config = dict(
    norm='rmsnorm',
    norm_place='pre',
    positions='rope',
    rope_base=10000.0,
    beta1=0.95,
    weight_decay=0.12,
    lr_head=0.00276,
    final_lr_fraction=0.0,
    train_tokens=1290000000,
)
Each number is 128 + 32 x the weight over its row's rms, rounded and kept within 0 to 255. Layers, rows and columns count from 0. Numbers have three digits each. The size before them is the row's rms in percent of the matrix's.

# up: layer 4 MLP up, 1728x640, rms 0.0304, rows 1627-1661, columns 256-383
# down: layer 4 MLP down (transposed), 1728x640, rms 0.0267, rows 1627-1661, columns 256-383
# gate: layer 4 MLP gate, 1728x640, rms 0.0319, rows 1628-1662, columns 256-383
up1627 099:074128144103124096198117110140098180200135166123137088115121203160178109140125101128165104091118153082123145083121113083081107159116100081145140148104176133132098174159120127149167063142167119085079103162043114124143177149108146151144107138126055168132147120142159132141151123128107159101144184082104096151136091168165164105119128119156060138171137241154129150162129173097142091088114
down1627 101:213147159171069131107164143135132132157124187112159170115092149127087078105057123179104081153149194174165186139171139096085155157204136107106153168113141096137135130132116101134156126141073122139099112123148086136080126136152121106188115090070126139114145102140086135168109141170134110178121094150150107095052120127142091145157129164157100114118140078131141126127151153111146104084170
gate1628 096:139168100117117101166098091136091142087174129081084115104159166150174152162183129151168128130115115135166140142088115119152105132162108114116108133122147136121147150145106117131126051151154113160146108114162173135137149120170102164119137125153185131150132138113156129137154134101137145172126092105120146152112161107141113162142061138095131099171114113164134153148153147103105082177159
up1628 095:074084075100106057107161070161178098141114131147148076188115127148088066130105158082074135118116124048149143158183155124151082108160088218093132134126083109104120187111115108109158117122116130173159157156102103215091174119094113137110140122103118152100143141134104160069158125111154191100131117037129149163127119075107124121128116202151147094089145120135132100192156171135095103113071
down1628 098:133107124139092108110172176133134117144200132086128191102186177121115116128166163174094125135158108162090143148144108107127128230166143113136104157128205125148137150147072205134138143106138101093068124043193079126124121131153076152157130111122158104153109147178130121114147146164140107100219139170078150135135139076113152135216119163162160156110117136155137111141115091062161141119143
gate1629 100:098127124059140061125147100107159064174073097039111057123142148148123149052158123162111105078166177101076177079157134140115087208071181093154187112102108143102147118128139107133109069171138091162147082120139132165118139095146151138073146138145076142096124175105127145180097094072098125101204083133128157145142134171122146171102185104147129127073138109132122153155110153133119115147183
up1629 098:104151145080163091155127106195126081165170114155108119094114162218107128113128188121156053089119130123154084138146159122132095131108102164073131180111107166152191141112159106179120184190117078186091119112136178140097146101123140197099132083062141153134132155103099072088117092144154153199131118108120165156088096089150125159159180152097155139117109111115098190089135146136151183103160
down1629 099:107085133155143119156127109149123051162108158126104072069135126146104173120098097246133129080113093087150221110145166171131089160136156129102113136101130124129118119178144149159123104156139076134110148106185102202155086102103129099161149160115059134199131150131142135131139116135174142178114081200107133118049157140131163180108176140139138104063102134096164167118138142100122147173130
gate1630 096:124051179140108104112112128107120124181071089116110126140118142125139093144170099141059161106130144124129156116155096136115206142140092161153198127168160108098093106113127151135070145094116131158099099155120121087166184118123124024112136111140081091117193180100116152117081094169161180121149142171127147096108077191125156169131098152138117107125127176111123096081121104153179131113114
up1630 100:112144105149153130165151082119138065124107202182155154228151062118157184098138077163122123170154149144124124127051116172106114180142127154185141114186154165098144157113137096118125099068100142131110110133135142126062112124106161122154121152131154066175078056122139135115084124166175110136125158124169087159151158163146088103158114190166104043115099119140086184191157161140054126104077
down1630 100:126078169140149086153107136113079087162123119209094133127113101128139091126116140138119135169090138095144093171098072135123144140150142123119150127080150159142131156115115143135124138118158162151103173147130144169127114174109112084145124126135105067085097092076067101143195081137110074131144112149179165067148154125131138163123187103165154098156186171176085083120070178136159102116091
gate1631 097:104160095127093056136140154109118045096122187175130092136153165191127176125098148165153140157167136081114127155116081152095131129084081157042108206190099133174130106082134082155160107109138136128088102152099078102145150141175158087165111148122135071093106114124144164107092115131095141133072095138133164147062098120084030121169136120050162187174113134137126119087174096123132147062105
up1631 099:074110165158088169149161118105104109156116079115093086127119121086097166123100114143102102113116096117142103082144099141154200118151221169126122086121085152106152110184145135110159100184108102061106154147161116185123183132190132126143117140103156078158132110114081136070152154162126095118152166140148123118086119133159156111106165149103116145173105137158146082119106131080102196131153
down1631 100:121110142137116113146146108144028090072121096111125169133133103112203142185132145071097122176067140114097172096081135054073138094164148146049110166138119183116091094123104069119156071149144144114080132137105095175175160133176122125109065159147149089082175103158083147129162183183046113126087141163146167125114108105095132217156155070141120141106194136097096115148112129143141094161134
gate1632 099:171082111153117079133094107126152068125141129104157155159151138204145071101118166111068152125075138095099063174128154125136105098096162114112122138175158121148109116096112145187071169050120094136119067095134139133187139117124084131127134124152088093185173121108141155159128064142063132132155163067048146143112171080125209114129123196154155122076144178142135101148133129120156202159145
up1632 101:094116107099158131155154115111168157051103115100135103188159072089116158101175137108081108107152123113135140134145141080177135125204110194126177149164138087133129117112138101162145153127164097093101096115125111103149157124056177076122115171086095093116118170131167157163106139111098151090114083062108074184111130136135145124105117136113181097145091123112128165115118096125157201192151
down1632 101:149108152155149129159093158184035147113103146144118144150153147124118143122142166083044162101202090119118085115118095096120182120149078111073103090155125117188153093145129110056131106143146175136093122195142147118133150151137159106112097152207147131151166114111103205164163127110109146073110110171164079181168177125128124182143120149095136107158116151084185153132069104129098141156114
gate1633 103:186115128160169130123056113138079141117133151098119160113127125144078140134114094135141147108153148133135124129187110136117091131093123135204096129168134069178152136215120137122108082160077146132174162132137074100183098133062106098136102140106166137139146101087073038147178131102153078098098107137041169129110166142128139080109135138147098118145046123164146097123194075127107103129124
up1633 099:093125145087082138177155133142135098153161087119097142136174139143136142166161159157097107120170186094129119134130113142135152085144072154140138109157125115159112114140196128101152110109075210219128085127089151108169136113130120195090155161129152085085108136144142043157094127144134157134136114131084162091170156068141140191125073150136139165040166168122073159209133130110150104105124
down1633 101:120096127159159200152113100121133125118141172077206076158141141140114119133104136099144126088119195113064122132133149119041171137135089103094134100100148180098112141113103135137161195086154093166133148056218122148150160155141132157104164187128148174124107094144128152129107120176111135098113194123153130126153076134119161111102084095070149121142117155059105114129076135102145080160146
gate1634 110:148151141091130097135102121120114182191151121164124082107170133160137149074123174174087127164122156192149157128167193075158191122120106096146140105103143183144116051081115101090074120093120142122116143198100078169109134165161104155128164144145097123218158150119100125153056133129122101161153115123130117148064123152121142117186142118095132071149115089159071129110129155151144125111136
up1634 104:067124165164135154135147112116190136178099166178107103186155098070078090115127113115099112119126062116130129045108169140086139136101157129167120082138119064134107120095123092143190080103160149119081109173079109123080137159146158182178130126142061084199120049137098120117081157089145106127081106118104087142131060141175126097132106136094082142139104145137140127090083116132128163098095
down1634 103:147163159155112144105113157094155133147166150121157162158123140099119103169163136166106092140113112176117170065135152162160112117134159132148139092114151114149099115080119112162123105109153187096136172146101104083127073105179113122098160133170089102180145090131132139143137186042188164143051128140154144143104100100166114155118085080175126162091123174101129043132140127124099153123150
gate1635 103:120144075121135126134143092120103155122105073111085142178188120121086157045097136136109170138114115129098157152119111113139138080111155091140190163205126127083136115105081170130114147063147125080134070185142080155083179079100192097120169131169172165148118158080137115110092092114124134137129127143128153096121174148153121156171150164087152083111136133127154119107219056098181162153180
up1635 104:127148139155066085136127090097132162137177165065210182098134138139193121085167119136115162121061151117100138141088169107155179117121113091109079184134171138139063086108179145064079174133107065125094093138137145105098165107139113111102133155142148105064164080130134102127130177127098104100139112149127163130135130104142099146131157173178140118081150079100081141110199198109104123056122
down1635 102:151143157092136203112182121121081122142175101112113090136136069118117101110118135058084115107114142115125131143060137082145133160092124148110152101135130152191098088159166129075111094091140093218151106216145161119114090104107159144106138117147128140141168098104130104087119162122114129178085077129177189168044132179150109121219179224140122089131132085165086103121162105117162113082129
gate1636 103:120169140112147101133103138080148190118134126144130100113226179128134163143172091122051099100130122145145080139125137159123132116164083127165149140139139193114177131143141158190172157177141173077091101152119136089119124150094128094094142129116157080115086082114129131166145131126144122128089147117120123165082169116061138076142162092088112140126098114137126166112172143122153128116081
up1636 101:087151144209104086118087198162109098183091158142097158075108117201156065084128165147119114119125102115125135079105155115132126107142152102169206110122132089167122141166070098123133136155164154106089171123183141154126095164174109132146155150133131097112110170180125129162123135127151147102146047168157085207117120081125093118133152130093092128099142118081073127071162151091140113160137
down1636 103:145085163187125125091101181125101154119123071181144129133111139129111082123222212052071143148109141207167153169142117112090139140111140126064092138144071145118145167076146134102158121149122119099170119076199116171131096164104134142123143113143150159131121133069160193106135095119074192093085124131130132118109103157146170200134143075149113081119125174200116135164040106170113157136184
gate1637 099:080130119187105184133133135139182154142134097157117109077119197143188187107129107071073128155128120168155129203155092109152067127147109094098103123124094116173131069105131107181110095157138126117128134143168162160074109135142084108114100151157110084162153080107159123186108109172160132107136158178126153089111096152143161164139134144103082080146097175138116106121118199098187188183151
up1637 101:140142139133110134147163080124132146154141087161124114152091111121159151105101099131137129120093162121159074104161130135100105107131159132077151170167150097109138135100159095091142188079065096163231124143187148082147104100123184068159182114122050134110149174144064149098101115178104081124192090116121103124151063115198141079138148151176134109127063191103129159194082104093130179158109
down1637 103:115169133116137136157095117136128103147112126065096102201119102135094164093115163087108125161162092114146134118085105083172138110053126134145097113140080147097147122152095089121100099099111144079076115131081160074097094150112152162099135102094071131099096116099107157130174122164090167072128153115155086113097155101129100160095170097136097120103128097150141098164117145170133130169099
gate1638 106:089124121170075213134168126156168109154087101095122172100128135119163162161124141128094102158148134169142131127133126099104114112109110096135109162114065081136101105135089118097134119106118113104152092163166150067059152086089115141205115157103159078166238137068114065130191048094164141062072151176090129112121116164169139127094052137127131075181084154133089145130172154142124055119155
up1638 099:096101092173129111108147099131144156089087068125111095159146158162145040121095188088139173143079124159082058093111074127129146119134148086147136176138086118142144108110091136134105125120168088078139074149170145134135146141152164125180138168154202128125162146199195086160142087116142103122116139144143164067114155195168179120137146109101180130112121071118094155131128129168142104155148
down1638 092:115141116078123031149114120089095157093151114143161147143151126124075108104100150083106103137116140125159148142087121118112087114114156068116109173114169136162157075130159107138097073164093095183143155139066144098141135117115138150077165133136046147087050099164121149127092171144100050141108146132074164123255099089076177123160117146087131147172125146176117127070142151121177215073124
gate1639 106:107115105011135158143061146146162111102138172102110168096138141124156087144151106141077172185103145117109085151165102106175087133129118138125112150165134124156140141176101120167096165128163119109121090088116116151154112154127124160106187143174063146158220158160135139161141092142134159117107121121133184184114162130096123132092121090156116088213109116143143203038148129127183177162176
up1639 105:117051114093078148155083169124146101134173136087161157175147053132110117121153139117110128205072105119103146143139117136131211133103185192155102118130089040084134105093124169163143135164127120142121088104135114127168137196144163148154163182181143112116134169137081216154105159112164136117045161140114104112195156125127143175145129108120124147121166180046096147126144135054153123162104
down1639 103:085049087158113118164103085098141105136094071141146064141104044093115131111147163156080147114061080148156088061121134106121175126104151162124144124094061111095078138089150082078111112141144090194109105136191095163132129165117147174120115141136139108083113148137102122108156163039146117071092151169127088140206078155171131162102208129142178162054120184098110126081099144079118130115094
gate1640 100:134090168174053128100061121042107133135085143082131112102174146217069191156095086138111105122126152147161138093115164120114089119106113124103122132071132153164115127124054123128129100139131070149066111126056083102129132088151121113168142098180104120106122109105181077146110067152139142070106076137143151129121062065153121068138162068117183084114096233131200188115122150143158086126152
up1640 097:110165082100166101159139086164146122141149154044113085118144164096185135202152101117119131122112133156124174119136166097173151151162176120196140091081129194115112147175146178125188095146109106141110218148123102129075139118142085126143190117112151139168105132081133134112124126074119155069121151106111146118114132125036093104113153167124089128114061167124167189118183168065105168177178
down1640 099:157123173101140130177153146119133167106116183190149160151159152220131115136106148069117174100115158126178150097110141121150175103138130105130082173058158121100130121094127137107134108183129172130053120123114088141081142103131141120107196134125106119077147151126131044131113099164129114130128102093149073077131152126074106175107083067142151183067136140120137125160125104154135103130180
gate1641 100:152146115156094133144152164182140138142111168163126106162102176100156103155128148177120156158080099168158135130157114077100142162145140126104140103112153153120168143083120114145160105107138116162114139121157119166108096119106131111070119165087138129133198108166118112090067106103083048128105101118074140145090084126114159094155073085134140138120214132107144164138123167170107193130184
up1641 103:121124161086163200161115111127135133100122109191162124144096119106160102087076102184126130124075208035057078131112145112096128071133143120130144126173127093155137098068182099095114094137130067094170145054115135130133140158138084130134134105095179123132094123200106070071135173113162090108143177133111095115121094091101078154158152187133100112079175080143130134129114114157124128104104
down1641 100:147136109077114157156090113062134106088119098105140107139092135172180134131095143145108147150133123129122162129104104113172121133141116125117141117131137061134127108131207174086106115129148144072171109157137080067133183146145123150155101090125134104091152094180076113129095102066232209136219083117129096096000111092088127123098163159074112118225047166102134112110100098174058121116157
gate1642 102:125074178160118140163090164146095186139085134187141068130134151167177105122064097136127125114098156096084172126121136110163141090205078185149163167160149085095129128129064148193164174111096147090181039119166107094108162134163083110141125086200154131116080090188050184133136119154093146152064111090064137152090128155131197135118135114098066118111155067154075159147162117136079182155147
up1642 099:114112162078138111149135098178089161129159158165145169086105128158104154078085106108162153169113085156091172067093129118158099122176123170129147151157115118150159135160137114117113162127108164097118159164148129142121078115134092084122171090151146146135125102147111146095161136147181101138145107121095101119154129078114105134129158096115138125161093132123148093128207147120135089132125
down1642 098:165170177111099116097142156114108103144144106117110142089117139109147119117089072079082146101106160073089116197141086121134122101082117145184134117156100134077154159097070095182129107104175129050115123122085122175148122111087134090193094118152103143098072174107125125117135096180129110094156106059063114149221104072179096106125111120141089132126128099092121131114119157126142103101181
gate1643 101:151193119129094128134086142142150068089121097123138122072134077141159152138112138114104075141158114135077151130124163125109115139090145124108128103150134180195186076125122120114118140209175116101133112140152146103121144161155136167171103143186129174149094146117140117076131107108111100131083097113154142169120085151142108145186123174101163137180087125162174184093117126073114195129128
up1643 099:153091173113090069160103175075059122144109114056145194147162095162124131117091182136141113172142119095140118191166120047171146155156121133181107135158119109132072168171100175109094125106153181094148119119139179113131096146150139114041057077089173153175111111110079104088155131130138140140115097121148188105097055181142157124190145143119122126108130101156164108128050107147163169055147
down1643 101:093093130104093136160150128158124092144136176148153133120119108082153111116159136013143146100162185197133122127125131081140120067170139121161105133096171114116140094121125145060134098163089161147144110122104148130151176120137074153102134170159158109128150087111130102137165056140075164170126150180093151076186035217191166096127068152129128180135113135136125176114155111097100155085102
gate1644 100:178118103085130145106121110152121146126176130072136108145134156131144096105146158123090109153161178089070158171097137134203117138055123123163137137118172153147151094101130098178123127136091105141154108113172105070081130148117156141133132144105101127138190177117084186091129126124168162079126089091117144159103128150146204117100095134144065129146164163106129088124180097131176122067165
up1644 098:110064124099031096072139142140114130136116089055166127117119119047118146070150077122088183087161056092086110113176152091141188138113148115181133109141175094078091152141128144110138134075162061094146120149164163147084124127187112155102125141140115172128205149100146204152134135147076168152163150120123110060173109118135163182124132114148146139139145103126147116134139164163131124192141
down1644 100:136183071134156087097117107164088117145202158046127129130139084132168169149118099100144140130116130122158138092126176093144086104088156129100182098110124143082137156104112196126124103100143238163062118158165152117130161203125077139170192150156159163161045126119103156127130178085107146068128102122119056138134068093109115075108130132168102112097142064138088155123151108136106084076139
gate1645 106:137087150085165131154138127145126180131088095131130167099145103188102100134139082177085090105126118109096160134164182067156116093170154137122122148069141148150152134120143130127103201177145131103140089150170138133121133143120153128131106110062146132128086129097143175149125170167163104140161131123092167126150146104147137150128184149133145166124192034148132110128139108171152096103165
up1645 107:173166149079181153128049160164120142120099143147137172157148141137138136165103157127107100094139129151119125131195089118151108158087066098103061153137071134130163120103128085165143146144110130125146121113107134154125191159106126173147094162158177139174150117089170138151213168091126158111094115125189105139104161135098157170143128139139117160196178144135156095084125112115101078149099
down1645 106:110117135113132131134143144167189160081134143130077110153110092115142171118078189145114095175093096162118176109163135152115104149115119139158122107140078106161153119135149039117090120127114060110119101083149180143133127196146113133097105181128141085127102095134122133112144135082120134132158049143130177208003102110093197145146105149126070040165116168120133108090129177127161124112100
gate1646 104:164109103131122126139153068150110174106157145139082150106159136123110173122113136134095112126147078150104120131145129173141162122137159107139145212103094069187131047145134114103123141091086084123145057126115109118111097161125133166103180084115106210102146079152132103199107068161130108149132110114101102170115088099154116104143138107146125152175152103164143114126137127139122143136131
up1646 106:187180191097108161160118172165141170098166148134155154191099159099178116163164087133117006112102147181166175096099107086192146135125106114093174086091117119146125108093097074120149082122078143195121084111097138086145139112079169128117109144172148090153130095125154102087140172072107121088114101116188170118135120106143106125150142114143035127120092189146113149143190157231122158107090
down1646 105:129107161170148109157142132161073141143118163087147181132127106089208158136182118025110125132167118129115129096093121067121134154079141127169108146131111162082125169151151147113171131069151082160156096178113130153104135148175096161069112125204153130129144086119146087114115133039089155109139112136131175121037147140150135126073147083115093107126080127126150081142139099084153094138103
gate1647 100:111135165125148149177168078146143113100182083133119112133109093103088175073081119119073106085084171102123154163211157175170073158092139125143149087125136158044126150144101093188140148082103132140200111109195137081122143130134081125126099051182095103121092103133128147178136114154137124159083091120107132071148086106135144076142094115171099120150107131120117113111153145093131205136152
up1647 101:127173128181132089050134121114138126095140127150147116233103116149086116094185124130136158125152135189136081133144083115067063129145164159096106109133089148148106119090156128122124141102181140149123122164123145111150106180121156123075155164089104132081095150138138137110038116140122094133158145098109099174110155132141109114126062109119149131134100130131124107146079124112118101029161
down1647 101:143106110133152188182141132110107106149117144138134165062174130159151112124105094238214123054109104144119138142102128090109160120076116164154157127117151112085133103154051141113130132129130154123130120122148127088121148062103151105182072092140151107134131128084157147163119138191131147126078114158145096061059155168097148136133143118165138163172130126141125083183102143150107140206077
gate1648 104:118176095147129119049105151141147166181157154139124127147123135059117158147171092129134132075138141139108154117094118119142048125069179126145129152162085113103139133114146133084197149107117092161187184166142132058191164134162108132116124170149132065141111151173137096107088178102201135091094123170086109151123186101140122125112178144112126127148142129190121210105140144124155150134125
up1648 104:099159084119185135152113096129139112221116152186105131129130147176107081123099114146129110098147106140169135148094099115083132119124154105119124135150154121096198128181098168195148127177096161136083129138098098168157115113115124143089155138115114183105121132167149067166157156142146149098154132053082112091159160141127155075171145034110032156112069184047123112078143122076133170125175
down1648 103:204170187088161182128123127107139144073096135150131117114106124070146139168138170098135151111152152196084096148100111114132140177130063170114151165134161077131070157109072089163128161145166086171141171139147088151037095153126165133178124128204183126105164141066149223082160107154120203135157153162112103126181120139173144143115113125109134119147173132120068146107110127118156089108135
gate1649 092:147124151106111128126071084165086138073094121146111149159180160126112038154073149128134147088118140074127152134125152155101112154108112102127146108094185146133124110061155162125133141075110167178139163137101117101129126151158136124076104093133139110083121068134100070135141165104156069111086181146128092081156159094094147125094095127080122159088151118102145104080145120118122137143114
up1649 094:038123108139047091075121077169076141122092166139113126155094137146113115157118113142152159124128138119130154160111121167086103082166143112170170095090117082107128131159145118141147122117126169105085138191142085129114155108077069119097137104107162058110133141141131097147075178052151133082074128147128096119106140126096174124107109128161138127097204180117139136127113144082046192122153
down1649 094:163164155063126177162100154149115128207159146133153191138175137094150063147137166168181138083139171073057093075114171123126087138126143112166157155121122180157132127118091099104139126137124141133148115109116133146136117167117176110080100118159122155125110129121135091136100212125216132097186126090103141136098148108163069129181183121130077139112087109115089056126140139122139058117116
gate1650 099:131074169126114119169123197206141143093099133132128068127107171194123123134148098107146096132162135156143179123135204091107110099108073154131086126121077106116111109161089141074108092152161156090146070190149113186112118202145140103225132043147121115116153138148133127125172208081121110222096123149096103087133125224117098111106109132177116160126127119150122119136140103148063178105094
up1650 098:114113072148141128093131152126130160132164119113079046141058082105145171117138144137135118092077085123106099141133097123168108084130134133164147100097165132105110097112181134119070090170103073130076152123178086096134117118071131112096079128128123137072147114112124171094093112140128102108114098166150130182168108099115124113150145123104134088067135150164129161124111168146171073111144
down1650 098:080086129149132143152099132137132140082186142140138087173217164111112103055136100162100127132103146108111139096104151169137098153123130116103142190113191126144157138115127153147150159113089129209103199119115180117116194126173174149155129150149178143145112113121157035162077033175092066136132156101160137129085163104123151067129094162124143087155174137103200112138136120176128090159207
gate1651 103:080134135075112135086115061107159169084109141127176186126158158150108141105077100092146140136137154089151161112142149157135094115155214100098161106137099124177122107137071148111121175079165105139102148132117074114146128126114149080179141133134152089167169131177067124135110102119119129124124188096123132110141177112144126120121138148073163143123115045130124146164126104119127199144145
up1651 102:123115120093101103159170098116089140172110113146145095141121188131168128149080098190169083137106153132065109139115127155118143164130163113150089156119145121157010178082146130132107165133149109107130187078120144131109149147159140178071149121053129108115134127097114130088119135184084117153158145096188158099130167117137142135161136131130097127103086124145181074062169083101165140116152
down1651 104:140134126120166114103162157141106179102125127132122127085050121119097154096087136169159121142116102137143122108119085109127147128129167165150135099122155107080130175103064146134108152127147155090142107093164164165170128125145138153110212156059085118148093111123160140105126100147054106178151121157123133123065174150127116088136104077155130139097134106081110155104144133160133158109077
gate1652 101:139079167143121086126111094107105127151161083104119163162117151163201090139065178091179113160141145151143142103115077117158106161149128113121064183139119121137162101084175114177044115105100078095099150133114117126075126138153161112211099147104134103149123136200120107136127185090101135128184103112147156201118117115141177159127187128142103124052141129131117127118161085177141165109133
up1652 104:131140146160117112080115137109125127104150132144113149142114131171141155127117154178118113171070145143065160132125133125146124129154144127189129159112120094143136123125117178093153120092115175127167202143115122071147126081114131101110170087126151170127121155124179091153071126165144119087163155167088097127116130137136133098171147068103137135106122089175093091082131147157110112107155
down1652 104:134142140146112068137114135077095167117138099147097104151149172216206111154100146164164136092075094081123190207089140129113136071120136072145144139160111116157123116106142082086077121150156145201136111114083120110172117125143096140133151139132151117130143138112138144157102097144198141112117149152126108095195105146109127141123171093155109051138131115135123107050150151114147120178101
gate1653 100:110107185143137139128176117092087208126131072153090111176155075106152090097166106130120117083111167137143138176111208125128118090173106163158136086088123120184135160162103143148046142110103141148119015054129108206149149130097157109073119123135127208152121071146103121133115100085110176117108114115096090100127124095085098138146082077142098144151128126147141102117121162147073227168177
up1653 100:111142079108110180086109150064113097152115110183142175081129127119121141144132127102078129097163117112100104169134113155139114125121127104194092137065178092175147140132184131155182162109161101155121130119140113210129072129125115157163093089160092091136109149098026106110169138128167170112136092087143125105151118126121103147066156103140103053091143134194123148132109168159168119165160
down1653 100:080098130172143148117127123133142076126164155135146136116152093133125152171141172027101157178131148132164114145133181105081171121099205077165137145152113145130117143108124157102167194106107153131090156185092124142190150200146118111126090130109090160115115159137087082121108189000112132074135090125164118119109202128116137132174112122132114155130130113083098111138114141174092150140115
gate1654 106:083140103076087072133061126118126123160136143155059144127196199165120128141135122134170125192148192071085149122053171142115122148100159146100157173144104128139070212116115119129091065140164114085175124097086138112113135116095138182123183136131134085140043127099157096095122143130140139096175107170162143107098191103137090099134140106127130153216150131174171119159148126137156055124122
up1654 106:119126057119059139106204093047091124093105133122138075131116075069151139087121122147094053094132126117133125115107076088124152095107163081159188112082164154088118129114149085111166108122124143200152106175161108110126144138158129129108124108116101139120119138095134172151174081127125102122126138117103182145146092180122075110097134194106095080131122146111113198173146141143144178139143
down1654 101:074070131115126182110082080185128142151135153143134100121133084190162095109194143080148162187133130140128148159123136173096096158123089170104126056134157086115163093148117093164134118173136142099186167145132184089082098100088113095132074118148119196140163131175160164110105137143148150137099123140136123085101139169121162119122086089139131147077109183130076149201202112149148094130144
gate1655 098:168108124092121080119099116174191100116152151114124090134119162128155143095120112138204157161127143084145105150144156084153101073142121056088110063101116139153142140118115173180147101141093085089141101146087174141098107110138197113119174114114070089130099097072135130107113137138182091109151135155147155151152169119186128092146107100162136112115069062145175094166150132122100126151080
up1655 100:111102149153135108137144163184146100135109111049153111091181116159136149138242161098106128154135098116189156176154159102176104128070118132109107136142107085111085116137149092122124134100105068164130146099101095144096093157154148118117143157117160148123138109154122095157124189117166136146151085140086122135144190143137065096151187082183176107138111111146168144172106088135099158168119
down1655 101:189154160130148142184129115103076160097157130179092126130119104170138128204104156173117176098137094154115117108104120124127115085157183158108137170153170161139077141172152190119147128170140170120121155119113120139183202113092136134098106188081158075139122155099129128083100113088133125127132110115114073100190106149111099167147128120063169189130093198137091101143152102151179128111158
gate1656 094:104062166173111149111162126068146146085171143133126168092101119120117173104141167107127092187120125119138072150102119126148136128162094130142136142057127136192123123157114108110130084195068147090160145171097152158135161079086189175140116125132161087182152153081120095150136166109165150128211157159136094162116170082065148137108099113071095144170088111194140146147153122108112153117162
up1656 094:163145132150150196177128131164159139105219126070141113185122147098132137150064114141152136080127082108103159168143184172151107129141063165137176110127146093079120111198096174106187130087149083139181110094140115112115128178157126141092226076141128123096075157133133126078109106185132155158130174094119117115071093137130130119118134101093146159096108118128128131122111171135091135158202
down1656 092:067150177172120077105156172006110116136081157150103165090093132096156156169118127091091129126117137107195169109086068090150063135157165145083085077157098113135125143089102115099104094045133198151129149105116176149131150106129148136114069099147106034137122122116164100131069098173142113095157223144116145139112144093096086148109106135182099146222140120229118083139101064073120140112103
gate1657 098:131123045115123111107099128117155115089096114133182104099133115062155194134097156192069157148083137112109079044105171163139155109089126135138155076079161160125152189144159128188134076176093148081132136149115128129103119092128142077129125138125096141142128113173099125159126127146156172108143161137130132145157166173084103172128148075142143149124083118186053099135133130197114142130148
up1657 097:113139119170124131103105153139154117144138159169124106227123137111145110095160081086133146129138139136127195123071078078190170131140088120142177128126135154145142160127113131138140143167148074156095126141142117097184127079178106137112099126113109110114116142113070157101136173155078109102116128135074128121134152127111202211165198052062077088169069101142094091145143127135110143163106
down1657 096:159070148107160146196133154183077132213116139153109144119116154110052145178147173153129084120158077144126143144114131136137131128133146144103125131115102140090168098081107176161143130134193156156105120090165135117161177115187153106162162160113124124150082090138188164121155110086126168113133108146130079126009127106186105106096102175151111114077132085124152120142117163086124113064105
gate1658 105:181112080126090123124108159150139160140104119136098130090162120148172113162062127100078112134122170133136135157123168145121117106116043197132158077134092110144128132144139105121124128138126170068127093131211100159110104095057137076181146097113147099174171124181133159150098149106121118139087096151121122125080180089166152105068178126063177143123122098137170087134150093148133192073148
up1658 105:108089119108160136089118101083087076165146132088131129082139137150069191163126163089178099169140154094146126120072154117139177131082179094065115136109138103177101133123101133075177116150142158129132110091151168137096106143155091130146116102140137163167167099096183145139079159124125139168144126115116161126167151098093157145140117127153156162145103113125134157134141118096168161164123
down1658 105:128139145120159125149159105075083112143119121131115069108084094142085155119108165137164114142143170086126151115142174085121159129129120164121099094169111163109137044126154141153114158155151147086108125110192143122120091153119113097132096123082103111133041103072178128098110095207125142204108103050141175133061078121154143143097152151122141120171161099107169109117112138124183143123097
gate1659 100:118107114112135131137118100132123111126055127142093123153104117100115108075112141119141124124185072104115132094138173137126162154124108111122185121179082108078108069086138116091142146099116175121074147157157163080121139087126126068184199152117106149141168148074193216139072174079126127114083134172088079115096119160147142139138050164144146127172143146104150109174155147138107135087181
up1659 097:200076066157167114145104088076100146102054104154107100176195118096151149128096147121185152137172074170189166138141116127116106129178132142112163099186159141138101140072137074148163115164107190157093156143133075139114140055138126096170137150151146142150131069132126124129083159140109115126057160120121159082154146138127141151143139115113135126118152164159074164159121163172103146121091
down1659 094:154133125119102170094153161098114138070197100192165130129163133184120105159121144151123120155125141084175154122128185146131124147131124135159078201069174173152161102116079165127110118109136120159168142131103133098141141204104138180139168119115085191138070114112168074134133154109133133165187138096146144184150112083061121110129167111095105010152122065101106158173078108113172129098091
gate1660 098:150115126113113117124083100158165138093163134064121144172172130167137086134081112154156141131180130168133169111111104135094101115172092122093138033193051160173206141151162098161131083125134145076127111139129115130087115196105069165126161158175218104161162131121190093144144107121156183140111148109164100165093167080104118113107088166129120171180075180114177147150143143098109218101150
up1660 099:162141126106133135116188154044101164115148135107162104138176069148128085141137167162151134114175112136099108064122117201153088175134144135167141138093098054176182168101154072115153144084105162130097128172070149139132168139120134100139135145100078141090101134133133119151151127123122152142110103070125178122141172117094157169107212123142163127111126157129101103140158125151098184094154
down1660 100:154166068137145102184167093134075065107136129128137112156145209158176053093102101067101155093102106110193131132154136156134133142160133201146141082114089101119123140122176116120159106071101116139088121138163087167172122149154112151113141135109152122145186099097141168147120181133141144157154161146184210156146117091145122104093134099056109162106135117101188138095123100150114146086124
gate1661 100:128110088158143108069144174143131097104151131094143147135108085130098116077078146118156151163121084093110125149070117090066081090140160135120135114108092135113141095099049162127102137081147106049061141114154187083104100144095131127157055132156110102203174118106097145146176132093136115104147091147108096109124217143166151153122128109138121140144139146135132142166173178116142127121157
up1661 104:135199121049128155129102160132071154080148181128167093096171143139130124109113105087149158138083175100091139131141175116149134170097150070092123058108105155127141137135151132133195149150089108156054089135068082152088133070163081179151189096131132115093171173142123102104175102075159097157113164153135108146137139108075127086089147135132155067072094132130119121106131105151181114080089
down1661 103:154145118102173155111141134121142135167106171133133086152163124078118161056116161053157129179065116076137151124050114064143058132091166089097156106122106138153091157137145154162134146096133091079106115088134113152121115067169095145144131102097135102129134133147135111058155113135187126140128094063171091170137166110192085124115117123163120085043100081058127063115113164110176142146100
gate1662 104:138082094106146131129175126133066074147100127128187139159114177121176129093149087119105135107146141113149139125136122114147109131110163173115092150071143095148135146100130079163134145141153147141155094105104094154145098204126069142097159150115131141143106097131125128087131150161147145096140130075097145091112116130099148148127122108148125095069165049092118200113131134155131147168134